config.yaml
n_kv_head: 6
head_dim: 64
d_mlp: 768
activation: "tanh_gelu"
norm: "layernorm"
lr_mult_down: 2.0
decay_shape: "linear"
batch_tokens: 131072
Each number is 200 + 20 x the weight over its row's rms, rounded and kept within 0 to 999. Layers, rows and columns count from 0. The size before them is the row's rms in percent of the matrix's.

# layer 6 MLP up, 768x384, rms 0.0529, rows 470-506, columns 288-383
103,190,186,193,216,154,234,203,178,194,191,215,187,198,194,197,199,198,201,191,231,173,219,169,184,213,207,174,191,184,200,219,205,208,220,204,206,146,239,203,209,198,213,208,175,228,181,204,196,208,217,175,215,227,187,219,190,166,210,208,184,164,174,213,187,194,198,192,220,197,222,184,239,188,187,169,200,196,185,248,183,192,189,209,201,184,229,198,237,195,189,210,215,183,194,184,202
102,213,194,211,159,221,195,209,209,175,203,221,197,205,222,219,171,232,169,227,189,188,164,238,196,157,207,200,241,186,229,196,202,195,228,186,214,216,160,201,216,226,228,199,186,226,182,204,223,204,181,170,221,177,179,221,200,180,193,198,187,176,180,231,227,212,196,229,179,185,171,199,221,215,193,189,188,193,196,218,192,200,183,202,169,231,181,216,191,231,171,247,212,188,203,170,223
098,218,193,222,209,206,214,193,173,175,197,171,187,185,178,184,234,245,193,212,198,182,173,177,181,206,222,202,235,189,171,219,176,203,223,196,190,209,186,217,206,223,180,184,208,193,186,219,190,233,173,227,203,187,192,210,201,182,166,216,217,216,177,196,229,229,177,187,190,182,216,216,177,220,231,191,168,218,228,251,189,224,190,204,225,205,229,186,223,169,202,164,233,256,194,219,206
103,186,179,159,174,199,210,193,206,154,210,197,126,243,185,241,219,201,183,165,203,198,178,217,205,242,198,168,200,187,199,182,187,208,214,172,208,223,192,180,194,213,193,187,170,203,225,189,237,221,186,185,197,245,189,229,201,202,164,183,224,199,212,204,210,194,186,172,181,202,212,205,191,193,227,219,207,191,171,202,201,204,195,219,232,188,212,188,229,191,155,195,202,212,225,171,222
100,194,210,215,173,191,202,181,196,193,206,172,197,164,204,195,196,204,206,225,221,159,183,225,206,168,205,189,226,251,205,180,226,170,193,214,178,219,179,202,175,183,188,206,185,210,196,214,228,178,209,227,192,177,236,202,186,215,238,244,177,231,184,178,221,173,232,176,206,180,190,208,246,204,216,199,195,212,221,231,178,193,180,214,160,210,222,217,226,230,206,223,251,191,179,167,205
098,193,208,198,224,212,221,170,223,176,224,178,222,187,199,202,181,224,173,198,185,215,205,194,165,184,226,204,156,170,177,173,140,195,225,196,191,206,231,204,184,183,208,193,246,165,182,181,179,222,222,198,203,198,181,211,177,178,200,188,196,195,224,204,210,207,225,181,187,195,185,211,230,195,182,167,223,216,237,192,200,213,199,197,186,210,205,190,185,180,202,218,200,192,205,174,201
096,226,222,194,224,209,155,181,170,186,201,216,197,207,183,184,197,189,187,181,183,206,202,190,211,195,204,184,189,218,192,214,191,194,210,200,214,211,223,180,187,205,209,161,222,207,229,196,224,179,184,200,191,178,212,220,196,182,193,185,238,206,241,197,202,233,191,217,192,177,240,221,181,214,207,154,214,248,164,199,212,212,226,167,175,211,190,210,251,219,196,192,183,197,189,211,174
098,205,204,204,176,180,179,205,206,162,200,189,223,181,210,190,245,213,195,208,203,199,213,204,209,184,209,212,197,227,180,190,181,191,184,189,188,230,223,228,216,200,202,206,195,236,201,177,210,185,193,211,173,157,196,205,181,221,229,216,215,233,161,184,195,192,209,204,210,182,196,191,204,183,208,199,183,206,209,200,217,174,179,206,218,184,177,168,186,252,223,176,196,215,226,214,198
101,186,210,200,174,215,201,203,231,201,200,206,211,231,206,198,166,224,227,222,182,230,172,239,199,164,225,211,200,182,182,209,232,195,203,192,206,202,229,192,200,182,175,192,218,197,201,157,194,212,232,199,231,204,185,183,213,246,177,210,196,205,226,207,189,194,224,217,208,213,213,199,212,168,180,209,195,195,170,200,171,224,196,223,232,165,194,202,210,136,223,212,186,188,188,226,205
106,224,215,205,190,188,202,172,195,216,184,190,198,204,218,210,186,199,204,191,203,189,190,240,197,211,201,200,171,186,197,214,193,268,175,187,217,173,225,203,209,197,179,202,169,240,220,195,187,234,226,236,224,201,189,234,177,171,220,233,230,181,203,214,206,217,203,237,195,186,183,222,166,200,196,213,237,214,202,196,224,188,157,205,180,210,209,223,191,203,208,237,190,166,214,244,188
096,210,183,224,216,193,180,176,191,184,207,206,176,196,173,217,189,192,164,169,248,156,188,184,189,177,196,191,211,215,158,186,190,207,183,212,230,215,237,219,229,184,162,199,176,226,225,228,195,156,199,204,214,209,188,201,187,218,220,211,196,201,209,226,185,211,180,238,186,161,171,184,184,196,173,166,203,221,226,209,175,197,192,221,208,168,224,186,217,192,200,203,213,229,205,224,216
102,209,186,177,218,168,217,199,203,183,254,181,205,201,202,183,212,196,209,220,202,173,178,198,204,207,174,194,221,179,203,182,216,250,218,200,218,213,256,218,188,221,208,200,175,162,199,179,207,214,207,200,187,188,201,189,192,200,187,197,157,199,207,205,219,216,216,190,217,202,214,185,181,222,196,227,241,212,187,188,183,189,226,236,206,187,236,205,199,172,181,214,190,184,208,213,177
109,221,222,200,183,199,172,197,221,228,248,175,234,190,189,199,194,185,183,200,203,189,177,238,225,194,178,227,230,231,231,209,191,247,184,187,194,202,190,193,196,231,226,204,176,219,200,191,204,176,175,175,203,203,194,196,213,209,216,194,219,261,202,234,202,218,192,192,224,211,218,191,180,160,187,225,200,209,189,175,197,195,188,188,208,242,204,199,203,170,187,194,181,197,209,197,230
103,191,210,186,221,218,206,188,217,192,176,170,227,180,214,214,164,194,197,233,218,200,119,188,196,201,249,186,192,207,177,199,209,207,213,202,213,182,212,223,205,183,221,210,201,204,183,186,208,212,193,206,211,196,206,203,239,177,226,216,218,217,227,200,178,254,213,216,191,220,212,153,210,185,168,208,220,194,202,193,196,200,204,220,197,192,191,222,176,199,247,217,205,246,221,234,211
106,183,204,214,201,187,190,169,199,209,203,178,193,192,197,214,220,248,173,227,234,187,202,198,233,174,186,203,206,208,221,228,209,195,217,233,211,228,191,244,177,206,165,185,218,195,156,177,178,189,196,227,228,192,194,257,228,151,180,211,215,215,155,229,189,189,189,203,145,196,208,205,214,200,201,173,203,179,171,191,198,226,185,220,218,181,184,215,188,215,200,221,176,228,188,175,175
095,217,183,194,202,211,177,183,183,208,203,222,187,200,180,196,192,272,160,160,207,200,192,181,203,187,195,211,157,207,196,193,224,239,223,187,188,184,222,228,187,230,191,214,215,220,219,211,196,231,210,187,206,201,229,197,183,222,200,180,219,195,195,187,209,223,171,214,201,204,192,203,189,209,200,191,170,213,199,180,218,209,185,199,224,212,191,217,219,185,180,175,182,165,193,171,169
105,138,210,173,167,208,177,202,200,216,198,220,193,214,206,228,181,180,203,228,224,189,187,207,234,187,162,194,181,175,197,191,206,183,191,226,218,164,193,162,259,189,166,182,214,198,192,194,189,217,208,212,234,219,174,208,193,202,201,201,199,186,176,194,197,220,190,192,178,191,193,228,189,182,201,192,202,220,228,240,187,219,261,184,217,162,189,189,186,199,176,248,256,192,216,221,204
104,204,196,190,196,254,216,173,182,183,225,214,193,193,219,213,220,192,225,192,215,208,189,192,221,191,196,196,199,212,190,161,203,200,193,244,210,135,196,209,201,213,181,180,174,238,217,207,178,176,220,195,143,202,202,181,199,228,207,233,235,219,160,194,222,202,217,199,175,185,215,204,173,219,196,189,154,165,207,205,191,199,200,218,197,189,208,193,193,212,197,187,181,176,188,173,177
105,179,222,213,203,225,177,194,209,198,213,211,200,182,238,201,212,190,201,172,222,199,195,210,211,220,221,220,198,212,184,187,222,192,194,166,179,214,218,201,203,216,191,192,161,192,245,214,135,194,180,177,197,190,212,232,198,208,201,189,256,180,186,225,201,185,205,232,186,220,197,211,173,207,191,212,240,177,197,199,187,182,214,225,172,187,219,209,193,188,178,167,185,215,224,221,155
099,205,225,206,174,211,162,214,191,172,174,176,194,183,208,229,184,203,176,197,197,167,178,226,187,192,236,208,202,185,162,178,227,199,188,213,199,198,203,190,214,212,195,188,190,198,202,219,236,183,198,190,181,243,205,195,205,200,216,212,225,201,197,232,190,239,175,211,209,191,232,188,216,148,183,208,230,225,192,213,251,206,226,197,245,140,186,174,235,175,181,213,219,181,206,217,199
096,171,193,176,168,190,196,161,199,206,226,239,154,205,169,210,184,189,192,224,196,184,192,239,164,186,194,194,178,173,204,209,225,202,189,190,211,189,178,177,211,196,210,225,231,186,225,210,205,221,182,213,212,166,199,231,248,179,186,190,169,214,253,173,189,215,213,206,257,180,192,184,209,157,209,194,197,218,169,196,228,225,180,225,217,186,217,182,224,182,196,201,206,210,181,218,199
099,184,181,189,181,172,189,198,161,178,172,228,183,191,178,235,183,217,191,186,203,201,210,213,157,220,242,198,168,234,219,230,202,197,168,186,195,202,170,212,159,181,164,207,224,212,189,187,199,225,227,180,153,225,182,202,163,196,203,214,186,204,200,213,145,193,208,186,177,187,235,200,213,201,191,156,191,208,219,228,165,196,216,242,221,171,224,254,168,187,192,208,192,202,196,230,217
095,201,201,188,186,221,219,182,180,172,233,204,188,231,198,209,169,162,158,207,235,208,215,197,183,194,225,199,163,190,160,205,187,166,191,175,200,218,216,189,206,231,215,179,176,202,211,196,217,210,257,209,185,207,209,179,231,194,178,200,200,188,193,168,209,162,163,226,184,187,211,252,201,238,205,208,193,192,173,190,210,200,230,196,222,193,251,222,171,180,197,177,219,179,180,169,178
106,205,225,183,178,231,193,193,212,211,198,185,219,196,179,215,187,202,222,208,215,254,180,184,260,176,198,209,207,207,221,193,205,178,213,185,214,203,181,223,212,189,187,188,173,175,226,223,210,191,224,165,203,192,214,228,161,208,197,161,190,219,208,211,245,186,208,193,164,203,191,213,213,191,197,222,203,173,217,175,183,181,175,229,200,193,207,191,211,199,183,208,179,182,195,197,195
102,222,191,197,187,181,201,216,210,199,191,199,202,245,192,195,191,190,193,203,211,201,240,197,190,211,207,155,207,211,200,154,199,195,161,209,212,202,173,190,177,197,201,220,212,221,246,227,191,200,231,203,215,159,209,193,198,184,218,196,193,200,166,196,160,207,238,190,187,224,204,171,226,217,194,222,174,164,183,171,195,167,171,201,215,200,198,184,186,177,188,228,209,169,239,196,186
102,182,207,232,207,154,207,197,201,171,182,225,220,176,207,188,211,182,172,197,185,152,180,228,216,237,209,210,192,178,192,187,168,174,209,191,190,185,201,217,171,200,189,201,214,196,186,230,198,206,201,200,176,197,200,171,199,185,222,211,217,166,209,192,180,186,194,203,173,182,202,217,205,210,201,189,193,188,236,210,194,210,194,189,194,203,203,240,205,220,182,191,184,181,196,258,163
103,202,202,171,213,205,182,237,156,211,176,222,227,199,194,202,207,176,174,184,180,227,222,159,190,213,201,201,205,207,181,183,195,189,207,222,213,221,191,191,197,199,241,199,201,202,224,201,208,223,218,197,217,182,213,230,211,208,193,207,236,190,241,207,223,201,210,191,236,175,183,184,178,184,137,183,249,181,210,196,200,188,166,209,196,195,236,183,197,214,217,181,191,182,174,193,196
100,210,226,203,163,194,241,202,182,175,212,243,189,229,190,196,236,247,169,228,215,217,174,231,230,188,194,214,186,182,209,183,186,171,187,215,198,189,202,194,206,209,223,173,195,198,176,188,228,188,175,189,212,196,198,186,225,194,236,192,205,209,218,207,164,183,205,196,177,161,232,238,221,205,198,192,228,196,211,190,173,200,177,211,211,197,220,206,219,195,220,239,165,215,203,212,204
101,199,239,201,212,221,206,223,205,193,169,191,197,241,226,189,197,210,204,208,191,215,210,184,196,189,194,183,170,201,203,175,205,211,198,202,213,170,222,150,211,201,168,258,161,169,182,203,187,184,202,234,220,175,171,166,180,188,232,213,193,195,188,170,173,165,230,206,221,192,212,187,211,171,177,223,181,194,198,198,209,212,213,217,212,232,215,209,211,173,206,179,205,222,175,197,176
099,234,228,197,199,225,242,196,174,195,202,186,214,186,195,187,149,170,212,208,210,164,185,166,196,236,210,225,232,174,228,191,191,225,201,186,181,192,191,207,196,164,186,184,236,185,208,194,217,227,220,228,200,199,192,205,215,178,177,208,210,223,197,205,185,195,153,226,206,172,206,234,226,203,191,164,211,236,209,194,179,202,189,184,209,210,175,221,196,178,195,199,180,238,220,182,182
099,230,208,243,194,223,176,192,209,219,199,223,179,166,180,194,205,210,200,196,190,187,184,178,217,177,182,221,196,211,195,211,216,189,196,212,226,175,188,213,167,197,219,238,196,215,193,192,231,224,162,227,213,185,192,226,194,157,185,214,170,207,175,186,180,225,199,183,221,225,190,195,197,206,219,205,179,222,240,183,204,182,197,219,185,191,194,193,201,193,242,201,197,201,223,206,226
097,235,202,196,161,202,191,193,224,190,189,186,207,169,203,207,193,150,200,224,255,164,213,157,232,190,152,217,224,214,175,186,218,195,219,181,188,199,211,208,208,200,181,222,194,215,192,169,204,192,209,223,165,201,159,187,224,212,202,223,194,227,231,187,153,191,212,201,212,220,214,216,192,231,204,192,172,226,210,231,211,212,178,206,176,196,175,186,223,175,195,203,177,190,200,221,208
094,161,227,187,225,199,209,219,216,186,184,234,208,166,187,169,163,207,203,174,194,175,211,195,203,206,233,201,224,175,173,222,228,206,207,202,227,188,199,191,200,219,218,226,173,191,159,188,188,213,195,226,169,224,202,173,208,206,205,201,207,216,231,162,212,175,171,190,201,195,183,219,211,188,203,192,201,220,186,210,183,233,196,218,208,227,197,185,233,204,185,196,194,183,233,197,223
098,208,230,225,220,158,190,199,227,177,227,183,198,200,172,211,214,205,198,224,219,214,209,204,219,200,185,199,198,194,183,225,199,223,214,195,210,182,162,184,230,201,195,187,186,206,193,139,206,233,251,209,219,217,225,210,210,198,189,166,235,199,186,174,168,200,185,220,214,191,183,193,196,168,204,188,211,192,167,193,216,208,232,215,198,184,171,166,201,173,196,196,215,182,192,203,209
106,188,243,176,217,221,189,202,186,203,216,240,214,187,158,181,218,194,197,208,201,217,160,200,197,219,226,170,198,213,190,205,175,199,216,178,195,230,191,167,208,206,214,202,174,187,228,234,196,209,255,217,216,169,204,169,201,186,195,166,174,178,221,190,215,211,179,205,165,223,197,204,193,202,183,183,211,225,214,196,165,195,212,224,189,214,217,182,189,227,212,188,177,183,197,194,194
104,200,171,183,182,186,186,191,207,202,211,200,233,216,199,185,198,245,160,180,181,196,197,198,195,188,215,193,168,217,201,171,223,211,199,191,184,184,186,170,230,231,223,208,194,185,170,207,202,220,192,187,220,195,257,173,199,178,207,207,191,155,239,216,184,205,196,188,186,223,222,197,209,171,214,194,215,212,214,205,194,220,216,192,227,183,208,157,186,172,221,230,209,194,165,173,200
096,218,220,176,204,205,186,193,180,202,239,224,218,174,202,178,169,199,228,184,227,192,172,171,209,229,220,195,231,192,177,209,186,199,215,199,209,204,185,184,215,215,199,204,213,224,175,200,173,161,246,188,206,184,191,217,182,220,195,221,185,199,206,198,180,199,192,172,179,215,193,176,183,202,216,199,148,200,221,224,192,188,172,162,220,165,194,184,201,216,194,204,187,220,176,235,230
# layer 6 MLP down (transposed), 768x384, rms 0.0703, rows 470-505, columns 288-383
105,177,188,209,207,209,200,194,210,171,182,217,193,170,180,220,183,190,201,201,196,208,197,203,208,219,161,190,168,202,200,195,199,195,197,172,199,217,165,176,199,186,197,199,168,172,171,176,203,176,197,219,215,169,216,188,235,216,191,193,216,176,247,197,206,196,173,201,206,204,185,181,161,184,163,216,205,214,201,181,227,211,193,216,192,183,170,200,175,210,205,176,192,235,196,190,221
096,172,206,187,196,216,181,178,194,196,188,190,204,221,206,234,199,205,228,173,224,176,203,165,170,235,199,227,209,213,194,186,203,201,214,220,216,152,187,192,197,203,203,217,223,227,205,175,225,204,211,213,181,204,239,200,181,219,224,229,184,199,254,175,205,199,210,145,206,229,204,184,167,197,161,195,195,211,190,217,198,165,185,229,165,178,194,217,189,212,223,191,180,230,220,213,188
099,222,193,208,182,173,158,237,191,181,202,192,198,192,191,198,212,186,228,175,220,200,198,204,178,226,219,199,228,224,199,183,163,219,226,170,185,170,227,195,196,208,193,179,222,199,191,181,209,212,211,180,170,196,225,196,202,228,248,198,209,189,174,204,193,159,204,209,206,222,194,184,217,190,193,180,235,212,194,185,230,219,188,177,226,170,158,177,177,216,222,165,222,180,199,208,220
101,180,213,228,178,223,224,207,210,153,161,179,200,224,212,178,188,195,179,223,164,222,211,190,234,183,204,185,175,196,203,182,224,194,204,201,210,222,216,174,209,159,175,195,204,228,215,218,201,201,194,208,205,186,183,198,228,207,215,177,218,208,166,193,226,199,228,217,199,184,197,164,207,181,148,196,208,237,190,213,208,199,163,207,219,235,197,190,190,196,156,224,217,175,190,214,200
108,216,192,214,182,166,202,171,178,207,231,222,201,214,201,235,186,236,183,211,190,208,178,224,187,219,207,177,213,208,198,225,206,213,210,213,200,196,188,197,228,216,183,196,238,163,210,211,217,183,227,170,205,232,194,183,183,222,189,185,194,218,153,221,226,161,189,191,198,210,212,211,200,201,215,183,196,196,213,201,204,199,187,223,221,183,178,234,200,181,214,186,201,226,211,207,211
105,169,172,188,172,204,206,248,188,217,225,209,194,210,231,196,206,186,209,236,194,197,208,230,202,194,186,176,244,196,221,238,224,162,176,214,220,170,157,212,206,206,188,198,189,187,209,217,219,193,193,211,213,204,215,213,208,219,222,210,202,211,176,201,161,232,194,211,216,219,246,199,194,161,176,218,194,206,221,185,177,228,202,217,175,248,220,219,193,194,217,183,216,209,178,205,203
099,188,216,209,209,192,216,211,249,189,173,197,229,249,213,204,207,235,206,180,186,181,212,215,162,201,180,212,210,194,231,192,197,198,216,242,215,196,220,190,190,173,205,191,167,185,194,204,205,206,187,173,201,193,186,176,194,200,218,202,197,210,214,221,196,167,186,206,230,178,196,193,210,195,179,201,200,196,219,179,166,178,253,218,216,206,194,190,205,198,234,228,216,174,231,166,174
096,207,196,190,188,210,206,206,185,219,179,218,233,206,192,198,181,213,220,194,206,197,181,207,207,182,171,188,217,152,177,229,196,216,210,217,215,205,247,219,183,194,258,197,165,190,223,194,192,175,201,187,178,207,198,182,224,226,225,202,204,191,206,235,209,190,219,201,171,232,225,201,217,222,208,199,225,224,196,223,204,194,234,182,205,181,177,191,193,211,210,229,214,205,171,205,219
103,189,190,233,189,194,199,208,200,217,217,202,214,184,190,201,159,211,209,199,222,219,188,226,229,223,211,193,237,225,189,210,178,194,215,207,192,188,202,195,200,199,198,232,193,203,205,187,176,203,213,212,239,170,186,192,183,175,197,199,214,206,185,235,215,187,195,229,221,172,204,192,240,194,219,204,209,208,218,196,169,185,173,237,191,192,217,164,177,218,173,205,177,189,221,194,223
104,177,193,154,203,222,169,208,198,210,236,203,196,195,190,186,178,220,190,226,214,207,164,229,232,181,196,197,212,204,199,233,176,223,186,198,215,200,188,192,203,219,212,201,190,181,211,204,204,201,146,185,142,189,182,200,207,235,193,207,204,204,216,220,181,169,183,222,168,215,203,213,196,229,226,189,183,169,190,193,194,180,201,211,223,201,218,213,233,194,209,214,194,195,220,172,220
105,176,188,214,228,223,197,217,211,179,186,221,206,212,223,172,242,208,197,219,207,208,205,176,210,206,212,188,205,172,245,250,194,207,224,177,169,199,178,219,185,206,226,188,199,195,195,182,187,237,211,173,197,220,227,216,212,223,201,187,202,200,203,190,229,192,218,222,181,232,156,175,205,184,225,213,175,215,203,199,226,180,192,205,176,197,166,183,183,190,208,203,219,199,236,217,196
099,219,181,201,213,207,210,204,197,176,198,170,208,221,178,204,247,220,200,203,193,206,213,210,248,178,181,208,256,191,213,164,216,229,180,214,221,206,180,190,220,183,144,215,220,180,174,215,209,152,239,199,185,206,188,230,198,228,188,192,215,207,195,206,199,195,203,215,191,169,175,191,183,245,219,177,246,192,198,216,178,172,229,213,185,218,186,178,220,208,198,206,186,215,189,219,187
110,244,192,221,205,202,198,203,195,191,181,213,214,226,170,194,218,196,172,194,215,183,198,198,193,186,216,194,183,184,172,204,198,190,195,169,214,169,197,176,215,191,211,203,213,185,193,172,189,232,196,208,226,208,217,206,224,200,219,189,178,188,191,211,219,187,212,220,197,210,214,184,184,221,191,202,234,188,231,216,240,202,227,191,192,184,223,166,220,192,219,228,220,197,180,256,210
098,195,204,189,214,216,186,171,228,210,233,178,191,169,162,241,199,173,196,196,168,166,156,204,191,234,213,190,174,215,208,180,221,210,227,158,222,179,191,194,202,216,207,182,180,223,204,207,173,203,233,220,194,213,214,208,196,212,175,172,203,186,180,224,196,201,200,196,227,210,241,202,200,186,186,190,237,209,148,183,184,206,185,203,223,197,195,196,221,178,187,197,217,189,217,185,220
106,179,220,172,175,252,218,187,209,197,212,204,234,203,226,188,187,180,179,183,184,226,192,196,210,212,202,183,206,222,208,209,174,209,173,208,183,180,176,221,227,241,199,185,207,198,215,204,202,181,187,227,187,212,175,192,173,219,196,196,200,222,202,193,221,167,179,209,180,185,197,128,196,219,193,199,223,188,171,211,214,206,213,199,201,229,168,214,214,190,222,210,187,204,226,195,193
088,195,233,199,218,202,243,198,215,195,192,174,220,172,189,166,181,149,215,171,165,218,191,211,202,225,179,197,245,210,165,237,167,179,149,214,217,211,200,191,218,201,222,188,186,195,202,206,189,183,219,223,198,177,176,203,193,185,207,185,204,194,231,224,196,181,192,215,181,191,209,216,215,175,206,184,239,188,196,180,209,187,243,179,177,192,224,193,225,206,205,216,223,229,208,163,222
110,226,159,208,185,220,191,199,222,232,194,198,205,187,185,187,243,184,192,196,225,195,180,167,218,161,226,202,208,197,164,176,172,198,186,197,224,182,220,220,187,209,205,206,196,209,203,244,212,236,164,228,241,226,209,195,176,175,206,192,164,199,195,148,180,174,206,184,214,196,199,196,207,220,185,209,177,220,180,211,190,184,228,220,190,210,186,207,201,217,174,186,198,205,215,202,164
105,221,220,209,231,194,163,219,217,189,195,180,199,204,261,214,172,188,192,205,145,164,162,189,204,180,210,212,205,240,189,215,218,178,226,179,194,204,202,201,193,236,219,186,215,188,223,218,212,208,199,183,181,202,191,205,181,226,202,154,180,195,192,188,207,221,186,238,223,178,206,227,211,206,221,214,189,189,219,182,185,223,195,206,207,196,200,199,209,195,187,204,218,164,177,226,198
096,210,194,171,222,169,169,198,196,190,188,203,194,168,218,203,199,208,186,235,183,186,220,195,196,202,198,184,189,221,200,201,189,207,231,250,204,247,214,194,200,173,224,189,196,186,174,207,192,203,187,203,204,223,216,199,196,197,251,202,172,207,216,234,183,202,180,196,202,193,208,204,214,190,241,177,197,211,172,153,231,213,182,202,188,216,189,215,202,213,211,249,174,187,204,179,220
098,221,189,191,242,191,212,178,200,221,207,197,205,222,189,229,199,204,233,222,227,198,221,175,175,187,193,198,193,185,186,192,192,197,180,184,228,219,186,183,180,211,176,228,208,193,177,203,193,183,190,179,192,191,211,194,201,182,220,208,158,227,192,202,216,198,202,194,194,228,177,235,204,194,201,209,187,181,184,182,192,169,189,196,173,200,195,205,177,178,202,165,225,195,182,200,160
097,223,218,192,184,183,189,230,221,196,177,195,194,193,228,198,197,222,213,197,185,192,197,192,220,205,216,176,208,236,194,208,199,168,160,171,196,185,229,219,184,197,210,188,224,186,220,189,192,218,164,205,187,234,195,218,212,225,186,200,213,185,238,213,249,184,203,187,174,196,185,198,204,209,200,208,192,208,213,201,203,123,236,209,242,199,186,187,200,172,214,216,200,202,224,213,219
094,175,217,192,202,198,201,178,214,216,228,179,205,203,224,191,199,209,185,194,181,170,151,196,183,201,173,194,195,172,215,196,210,196,203,198,206,174,232,179,226,225,194,190,181,156,203,186,224,176,171,213,185,178,198,204,211,190,206,195,222,224,198,203,238,202,202,163,214,190,210,200,159,206,213,220,234,179,177,201,206,236,200,182,163,248,207,192,215,217,224,205,160,205,215,218,214
088,179,155,183,173,175,168,200,214,226,182,194,215,189,191,175,189,220,207,199,181,192,144,203,193,206,219,181,198,207,202,194,162,191,197,211,189,207,184,218,214,210,211,232,200,226,213,185,188,162,195,223,187,181,175,191,197,163,213,205,230,226,232,230,196,209,212,213,215,210,221,154,208,181,176,188,222,151,213,189,190,210,194,207,180,175,194,204,224,197,207,223,183,191,189,252,196
100,193,191,209,172,201,257,209,196,193,202,205,192,193,227,219,219,195,203,209,199,205,196,186,176,167,195,209,159,224,205,200,187,203,185,221,189,197,184,190,215,190,231,201,224,200,194,176,203,177,208,208,217,202,189,215,197,237,159,190,185,199,161,189,211,135,219,226,204,213,205,233,182,172,226,210,188,221,200,182,220,199,193,161,228,203,183,207,211,241,216,180,178,199,199,201,181
103,169,156,207,186,188,258,248,237,232,203,211,173,219,214,212,189,199,159,197,192,210,171,193,207,194,172,216,216,220,185,166,235,177,211,234,200,212,187,201,229,187,203,157,220,189,209,187,173,217,154,223,162,210,198,166,188,213,191,199,169,199,209,202,205,210,238,245,227,178,196,202,177,192,184,186,187,190,210,194,189,217,226,186,177,193,215,219,151,204,215,225,245,233,209,172,197
098,186,192,217,180,224,151,200,197,224,221,207,184,222,204,212,208,223,230,200,182,200,219,189,195,208,187,187,173,226,198,216,229,204,210,231,213,175,186,215,244,238,200,202,205,222,181,205,174,199,229,185,166,199,200,196,199,196,157,213,165,217,205,204,209,197,222,176,172,194,217,207,186,239,196,200,209,238,192,213,179,206,193,190,166,178,175,189,197,172,226,228,183,218,224,204,206
100,197,212,226,198,222,206,196,177,195,217,181,157,196,183,182,178,253,228,196,231,151,214,198,209,209,211,197,177,187,199,195,206,204,208,195,214,218,192,174,212,190,190,184,185,209,194,216,201,198,196,214,193,200,173,186,206,184,238,181,208,170,189,218,197,186,218,213,183,213,200,212,218,193,204,205,193,195,207,216,206,217,204,204,181,193,173,225,244,181,197,198,215,211,230,174,180
093,213,178,166,214,167,194,217,195,210,195,178,197,179,230,208,186,204,207,205,165,212,203,209,206,208,241,180,182,204,168,172,197,192,216,146,241,203,214,205,176,212,196,216,170,214,227,240,197,183,193,159,161,201,171,200,217,185,196,201,186,236,169,190,224,178,191,191,228,226,212,188,215,205,210,180,193,220,225,188,242,196,216,191,196,152,186,207,173,258,169,184,209,208,177,162,204
097,196,208,231,211,195,241,173,232,202,219,169,184,193,194,239,198,170,204,208,189,169,220,181,208,169,198,190,216,202,191,238,232,188,152,207,213,192,205,214,236,155,195,198,238,214,195,208,175,208,188,189,194,223,215,194,230,185,188,218,163,221,229,223,153,217,183,203,241,211,224,211,195,231,186,190,209,196,225,197,216,191,182,159,204,195,200,185,176,223,185,196,169,231,219,188,235
095,201,167,175,212,223,177,193,189,176,219,198,230,214,230,254,175,223,215,210,181,198,210,254,160,169,211,226,197,211,207,190,211,203,186,215,199,223,220,218,195,170,197,212,216,185,209,205,209,176,187,190,185,171,171,157,201,172,229,192,177,195,200,219,220,221,209,217,195,193,186,218,213,209,199,221,243,249,200,199,214,186,202,208,231,176,201,182,213,192,234,176,221,195,190,241,204
100,197,194,173,185,183,218,190,205,204,199,216,172,224,209,184,197,204,214,220,159,203,222,213,177,220,235,179,177,213,222,192,184,174,172,224,199,182,205,219,241,219,181,219,199,191,208,212,195,177,173,189,203,238,177,196,182,206,180,227,208,212,195,196,202,226,178,197,227,204,220,158,211,203,204,194,197,193,198,184,174,175,222,210,206,215,213,201,235,203,195,210,185,199,207,181,214
104,197,199,185,187,195,188,192,191,186,212,210,243,207,168,187,213,197,181,168,194,200,190,174,222,208,189,207,211,212,193,187,216,185,176,252,196,172,216,196,195,209,154,196,185,201,264,210,207,166,211,212,203,223,236,205,174,180,216,225,180,195,186,225,204,208,215,185,209,177,201,190,188,172,167,163,184,183,195,215,191,182,186,236,216,253,213,182,180,201,176,174,173,220,211,197,205
100,184,172,197,214,213,184,191,191,228,228,167,249,215,194,216,180,215,226,227,161,233,194,233,169,216,203,232,206,190,213,198,209,198,224,202,176,194,228,187,183,139,233,205,192,217,212,255,197,181,202,172,173,208,184,203,213,213,220,187,214,189,192,242,233,201,212,204,194,225,210,222,202,211,221,204,192,217,206,180,176,185,207,187,222,191,184,215,156,219,229,203,215,223,176,194,200
099,206,183,160,182,218,215,192,189,219,170,177,206,188,198,143,222,181,218,190,212,204,205,187,181,179,206,172,200,206,217,179,214,218,183,237,221,187,206,229,206,194,258,190,234,204,179,213,215,206,186,213,178,201,206,180,179,207,206,225,142,185,212,227,217,178,204,136,196,181,203,191,190,202,193,241,167,225,197,203,205,221,189,195,196,217,172,223,196,226,173,187,184,187,155,213,219
099,190,151,227,189,226,217,177,218,223,185,199,174,206,186,181,205,241,198,201,198,191,206,210,189,197,222,168,179,181,223,196,175,208,166,211,233,195,167,168,224,174,197,201,190,162,177,208,171,222,201,204,134,184,228,186,173,250,202,217,206,159,200,190,161,220,195,215,204,189,205,211,219,194,221,197,210,183,198,187,238,233,210,219,209,211,211,243,205,188,217,179,172,241,237,200,185
096,187,208,187,213,238,198,175,223,215,224,199,172,243,217,192,193,181,200,195,201,181,158,204,209,232,205,205,172,186,211,211,204,212,202,196,216,224,199,234,183,193,189,184,211,243,194,222,219,200,193,211,198,210,201,203,211,207,189,197,207,270,254,205,220,219,215,210,208,167,236,191,167,174,190,222,193,200,182,208,192,189,180,204,185,232,173,207,204,181,182,184,195,163,229,192,213